From a checkpoint of a small transformer trained on Wikipedia: learned positions.
Each number is 500 + 50 x the weight over its row's rms, rounded and kept within 0 to 999. Layers, rows and columns count from 0. Numbers have three digits each. The size before them is the row's rms in percent of the matrix's.

# down: layer 7 MLP down (transposed), 1152x224, rms 0.0523, rows 90-142, columns 168-223
# up: layer 7 MLP up, 1152x224, rms 0.0852, rows 91-142, columns 168-223
down90 093:556427543452555505488489504548468509546590475473494543537452511469469433606485507530468488485558547462432430546512512497542464477444486515451503523524505483504472513585
up91 120:443546475480570483504586480527688515527559441499507523492443596421443473510515493440497395501481482546527471538544438390620462529461485499465490499472455524488484453564
down91 119:510505452459475500457567462497492530489485511516548443479460502517566525471459458465464491540606462407502495548507552508494513507403460512432513457492572590317532672534
up92 093:515485544371505463505434581429489450460449460500475431568474555491581440563481515546463553512545447525538487585480474434479463497561491501491544357483515485495511426499
down92 101:427538456507493530470480509546435491519553516572504524511525556511453501495440596480566591421538471456451456484509521419409535505421503496471458535577521606395509544521
up93 093:505477471465462445461501505512506531466523507484457510467493551521516557496389620466478551567464528500543465400501391502475559487522486521535558468489525470502496550575
down93 085:487522457505480488409463523508464508581497485452436476525519546466388578483506523457557521530459500535445497444565454534522618459432451463503544447468453503478514542545
up94 088:422467448430479425549410515526501448547539501491504419487529483466489582437532526635529521575597548488528553533528529557518410511518533419492576477450517589445563514440
down94 091:457515499484563373515489465403427430503544492524410437532517449452473451487580510409495470488474479525534494485496498482561531401545375528435544501486555511572515572592
up95 091:500563474530426570441555519600577518446540531532417462513508461432546478526544415482514546535541441403511483464530608431514503530565469449433514500492436476543523496544
down95 074:464499357496582503499466481452562500496490390514432436477565484555498507567523511546467494445500494549583501537521466459574479489539399524463552618545557533527509496567
up96 123:510460543509576499575406538541449518520579421507530549444437425511547415559514480449461558507454537457555478545426567487477518446561490520547541462540515526460452599449
down96 123:502528462540588557597567451489441549597507487426511488542575616453519454438415481441490514452470542468530409533612512524463515492527508614486611506609458470495437420564
up97 082:550457515503588432494494507527513507514534509570460440469499477528490386524670587555539479546440552459515584422532531495472474603486515507489447496475592448472534498628
down97 075:542447462480462473452529482488610527497585528462562491435475557500567526439550442455552610562399569398481492425548496583475554486461510478452490531517457479507550408493
up98 066:513484526489538552459558465557539398466467448451459499525550470548514438488584511539551368528470440415565554526484555444603476508445426580549550504460518451511477547444
down98 060:453394511480461485379457582498391491466534425481544427528469510559517470449492528540455529444561467427454450536493547462512503393496578539549507461549499498434548487484
up99 099:463531552475521485591507526581534517513553589484445402494479576509584463490529498536470486454477460430519531461446562519498486483495456562547498474441531533405532460539
down99 105:515520483549475448402465391494515407499472384440504474492549459524485486487440420518503455578521524461480477533526454450441574426536453498525491499433530537557461522452
up100 100:403562593458517504505502563527413414544544444432475495575528498469448474461571483439499423496496498457592476527470524511416521549451553555492477540594469565505537509534
down100 099:502462530575502548450449559564495499516577477547515544553585496455564553520540497455510476467513451486571432453478483525533557638402510542422511581471380541447418550528
up101 094:491443488494467477592515505538518513505471520457554510485515565501523386552580552527401503517461541612467485438475582503564539557436504528478440510512426485467557517543
down101 100:505417473412482543533462467594450502438407461543526446493432450453481487454442505456493500434569525533596472512529569462456469409446548509445415397486503490470494412593
up102 100:430528577543536495520492421453501555389519476492559421486475457512413506506519511577499496472500497450567471445512474479608500494561473527522537386558564448549439492507
down102 101:566504483474526470452555492458504530521511509455442508502454538547587559597499490471417566588493471491508514505467425474544620559545498592549528488508491505516500511480
up103 088:519512542543511460517529453546557456500404501538447391520579577458532480529524444568523507503466503453586396525445482503406440481531483539516548481501510520461557500547
down103 096:413553517505431445558441441489461456480512513478473530485551422442533474419532418558517567543492487477519487483439461467488508438424555511446525596592482384437439458532
up104 118:458504422435486555421505596549459432431439436483520458534576460424488533601493517512495512514529390504506447502547436506430473500538466522528539467489453507355561542541
down104 119:453461597534621463525526523418565533422513554484429560491432472452476447437533503465445429484541439502562490556423529474489594493620493420498546410436533496532521500456
up105 100:493562456466480487525538530573562502506431559364435479487486585544523444516453421511413482519447588495437598542509437528503450541507454441453602466532506454461481595542
down105 102:498546512512543510495528430482550496432489494476554400502426482523507442356521426495453493528519458449405558527479520424557441486489594424483559504518425442455497457472
up106 117:526491513529493470524573466524461416439512546563531526527554572522513378458564536503579509527526483519545520428515490540569379448553591462447526477555498433552536500561
down106 118:546539506432560559552508523417503556487485422553502481544578469528467594465524487558459564549445496532479399441493449492560476516493471472458535385525515526466382540541
up107 098:580587503519510528552511452510503522443493546374493434547441525525493501471505529484483561472581486485551499442519527460460516523477494463606466441497654587539508428473
down107 102:527461547538521525489441486538493570490513668485494580493569433485515429551358541503538444484520482454409527493592462429540510475546610533414561500522426513558489529550
up108 101:574522556378543550501487498425513566398533455542403551516466509495585476526485561539485497527525531518522577468413515408589463463390469489485560488455552522518445457467
down108 099:660499494413461597531560578412433561454548484485458543516609547500497511392407460503486420531469581527494564558502515492440506505448524434551496458474533476532546511592
up109 085:502522466506477522476510479605518494517493524535448440540527579539466525514520498497517499447483412496478522469614514584522521505481397515414483509497523529544476596515
down109 089:508397483471537515459462495562512509463593490456540477491564553493449460475434585475503500404466522420556446522475535387446532487513495496492571425437444499459532521426
up110 109:570450424515487533555547384537493533507515429492528440531570472595528460548499535573481533521477507471538516468505467460560559409558544554504466517565572501461550507426
down110 104:506469544494537484521651564466454457519519468412515490540500549459545587464481503531457465505437592591513526441554587470457510499519485581611532587481452464541506477465
up111 111:550443475471621482468577510547462426485474560469429515485508613506550403521580508556476541539410569483531424517476519434582445536539478571527517479501457516516494499447
down111 113:564541498477502492497478510480566465535470613551513508409418520521419525498557421546471422498383436438548496514413418400571430524512562503429487477460543489548404553542
up112 101:573446514420493560530496536575567536500489552437473491503460591404479579597524552536589517500553511467448550431532531492460435562531485545402488459526511484440497474359
down112 108:493493483488525517495469476437564641407466471412500526471502399554541485547508452441562471479516469494467512506477434535522550420395427468456572448478515430493554436424
up113 109:506519471550492550519491543564408505468590486521526569538524574455536401484500459434458542542527526466503404571491535454443505518553392463536528517531422520441488468469
down113 098:483444586540528501569490567488461544490639463456517473452470576500484417485437499472419461427451530476498476411548518470492441476555492420518556540520544502483573459552
up114 095:474528527629503558545569512531571483456471588472597453556432515503504531446496427514494629433408510496516582432463472487541473441496493514526578429446619449557469521476
down114 098:590596513479517564499555439495522533478461514499442430524454585398536446576406507515523518594514562479437484506434497490475496459541528560580480564522453467454448540533
up115 099:473520462552461481562568490508478349509424536448415446431526511495565478485503504528466501484520524480466503442500577353491458566493485506499557446339530391454410593501
down115 097:494557472499580471452459518503539537613474530595517469533449610424464538538521509598415497549452571477523459555471522482653554584485511504439509516414436516608502473543
up116 070:469518510515477539426544508519537543494392423538423596470422515464544489457614403476497577417494513502503523545459533533531444536474452564522508485429496377526507516505
down116 074:443467456553479582451526436509398466485457435589453485523520497434486540427475554451459489475474504405508477455512617562545522496491491543488496469435477419467523495497
up117 075:528532476560476581533569499438518526532560556516409477541469550399535518535502531490531474574545483525497481395476506443519402493517556564451579495486499519544463465528
down117 078:518500556507427507469525457528532436452488555387549444587543522518529529457569545474503499447593494421534466546478620537434487472439567576429548446491531611532517499437
up118 090:433465462471528501434485430514499475455543395492430527527496484574438565431538510466491497496485537466521448531573549443447554487540513478588487528498481457550490400444
down118 091:540505543548489509453505415503491512565527437375457446624548571518468435449485503481544536514452544445458482407481448547516410478468513489387466464439483582515510466443
up119 094:512373445372518497526517505506437581494478509516520518469473513460497493492520477519479474531551503473596587468466518480481550429454610404426497544489554570483519525504
down119 101:533489419486589529532471610599448466563552497450461500420461408517589516449598607478509571546576580448520434471498463455557465463530493528508564478530564502552445387500
up120 125:460531370534450469478493526559536480522502553527531479468486491480493518475534549421482453470462487523529489541617565434491560435542477492448472495512522471444436501514
down120 121:443469446566391407502586490453512433508532565567552468537431569534470514453388510516507516493459440568476547500541517478432496529451593532452452463474416484464545501421
up121 071:504524450439454517592511525485538508481480554492480579537352548527473313481456542582392472513459542432518531444347505500591397511454431497476498482482478511529456505502
down121 069:464584451550570471458470483536495578439468393440518474525558505476526512532450524484492492587534513558541553560538478383561457583487541351554510427496460480444475486540
up122 092:474495501472528536450517530580577460542475445439523535561502479564471627497580531533528533452513470500534472459497556389543549540455430498449466518470516553511507492390
down122 108:499501466500456501495503508503507539495491469496537552435472517505393452509442489552555538481556461470483451475528534528442469627465479555493441553520469536491506492414
up123 109:399493487468497473536550522562523524466534497485641458586594491448524491414603470450513454469460467429437512521524552446550549439504451467450506502514527380521536453483
down123 092:502513545495497528483427469475516477556507482545473571466485579464502507441448569455487554454541540518424486442647510493493522379458474461549529395480574483479525529478
up124 103:474500556553539472454581504534505545387484498509552536500479484503497531468520497526474507516427485443557446458527482506549448524480440527541441402404517563463495539509
down124 105:484635491528522564488409551453476451439491563542492460521561492496556550491494589495422435539437461451424492626501526419520471481471459523515528435480536513604455489491
up125 067:392563471541519533564475432557509532428619452421607462575457573512491445490444457500492447480582410462545550500487544487547485493453438455502491465526522433539442497461
down125 058:466486519588484616435569454550508388593468381509496477523501488516624563566495489455454476522465520424546444506529525546586570460554564528518503565403524497546515492525
up126 108:362415542479622476475430495495470492462556482527518550464496485460599503536656490509550538460549471485431401418524503488534470501559578503452502516414525476453548570452
down126 095:508534450493455533520477550476524454523483499492548558460477481499527554535506562476633531555479422628514546474514574577480498498497472524534490506483546580465583495540
up127 094:512572630502508475519515567577516470463459535485489480621555425562456479523591501508560488487528513504496506519543477473458496478470564497407523558515513492442598448524
down127 086:435501523441444431411461482522500497482526518518511486478541540662556561500520580455501526362494399398526580460526481478582455513549444495468448485472551528415532503548
up128 106:535450458597555577481522522607573478553479519524466503482511474421563589518521536496517565553421585492563501503454457503555491501526486574448453527464487368580488571452
down128 102:473524452544425509519451440463529492436492523436470502496503535525475472504504492483566522555565464563442475476532567501507528409512506464472469493500499475449422502515
up129 104:532520433466499481499500481551542575506473475433427522472557523457551484469483441497485459523467530449460459483417495438579520456556558584487479536503537569503492448542
down129 105:451538581474641471422533423474523528558560504541534479482441480419635469445564473515392428605446469440584445519444371514574447459463499469475525551556508420449494515530
up130 112:466510548538548471484445501509497538481518518516520546547619505478570558525487485525509426546432450483510469459486487494511505485481484554502519506546457527457465528563
down130 104:567530508534453476547521471438400507527497536534507512472393491497406491523516457432510466588533557535527479551521520557455474518515476488547556457460524547483435435533
up131 103:535515533464479430431557465480529573488441541500531538524513524524547499514419517542501508552512495482502556544584544555422422508553494451412523479486422569511553409531
down131 104:504612479495539430479521524533518473486614471465448551425486628464595436402616501437463506514473438566443536470535476503488498513466462506448417460521561503573478572472
up132 097:410408460460491468458447445486479555505521492483522493588501487538530527506538550493527421493440452486567452543482438399512484450464505598461531536526382503462552539471
down132 100:397551441480556485426541566480505508478498501560490476496510480479464500424469449462423506451517478467501449386536576523399471411452383518509490530471511524491549576512
up133 084:465491503530489502454476475530463475486438531494500480567432576530423536556488422528429530513554487521476454536536495439413477533576455528460438371510536617486509467496
down133 079:368609477517418538569427549470425520494480465461449464441518424472545459448455471627527453500550565472508530437488505455405469474485556558456507460462513526507509460537
up134 102:553600606533519436495575523431459494486441573455446612547440476477497518481471571465430525525553459484512468364520502519534507494403391479602472521473480513520456509448
down134 106:441496622544453443525504516524499526425433421501495577435529479554508428529442526540535555467484503542480613554617582600504546522434486506532560598489506474432462504439
up135 100:562515490465535540471383578498469449443607513482497469466524524478478527527541547614550546506473421439489549547516489538393575444520430438510451573523557495411518544577
down135 109:519522595440519562448488529506395505511596517530473586441590481503390536505547490544550452498440553582519487462478553495474526561482487537515465559472543491565507484548
up136 107:584546433484547533437515487505508539464457476536494436420476460447521516411553502456521580442524491559509523499497495511501512452608445447555501481534494506519500557576
down136 104:483513430516530502526471588584517473470437487489518558388516491494532501527483429541437467529493478524513434483475490493512446481515425477513453589498494522463384505537
up137 105:493498459524493457573505574496575512487541469563560478456534468570423437593486462499533541516476507464473481462540457550437477504435481495373527497526562468565444474552
down137 101:471633523497488571533558556446507545448543527431477475521452538465429497432520500564501541475414513488532509500562523412416557448580561527482458479575450488497425564504
up138 094:511482411412549489457508511507525501463552446562508553473502383537501439460487534518482456559535534509524414559405574539517473445483444461584526501515590512474512550536
down138 102:454424504492481510435508418500503504495488489468449545578450504513476506540450519448491502515510579483527459525488478425520463571475465459533428575498456494487599517544
up139 102:452514564541469465524428528406632477482558493410531464505481473540531481464506482511544493524569565498511476562591540460418581450507536539506542458419508578494526517485
down139 098:518453495462444548489394522492512393614455482484395537568555464471480498497451501426474464537398457460538475515468489492618590622501493461539507548547549526537424532450
up140 103:497521372526565511484508480560423501399533554450501521494532498582494486411522502520484519535605581390425486498489589488512512496622508483617459532555515523551435482516
down140 103:377512531560465578478610573454448476538491482491597399478571423456454519541462467552407580523527456572417418456548541539490451547446567468455562394441483520499509440531
up141 095:500452601455519454543536532518527484501506524528527497519499519477565407407572560487522529437448508386490502519474540426459528492508599501520488547463499528447497396562
down141 088:530484546610616480519425422519451540514505554570473561535498415471495513436471552493428426508438522470499475447470537527616541467530471502518546526496528506441479456476
up142 100:487493532529484531534525475465453518527586508497496430532568447478512483424470528452566446600442488520565429562533503482456494437546550547484510488548501440515576496465
down142 105:580508516518515490441467516393492515529610511564531550551469557527518500587554479480392513505511520504430512435565454489523558473564502527494484533544497458484421427573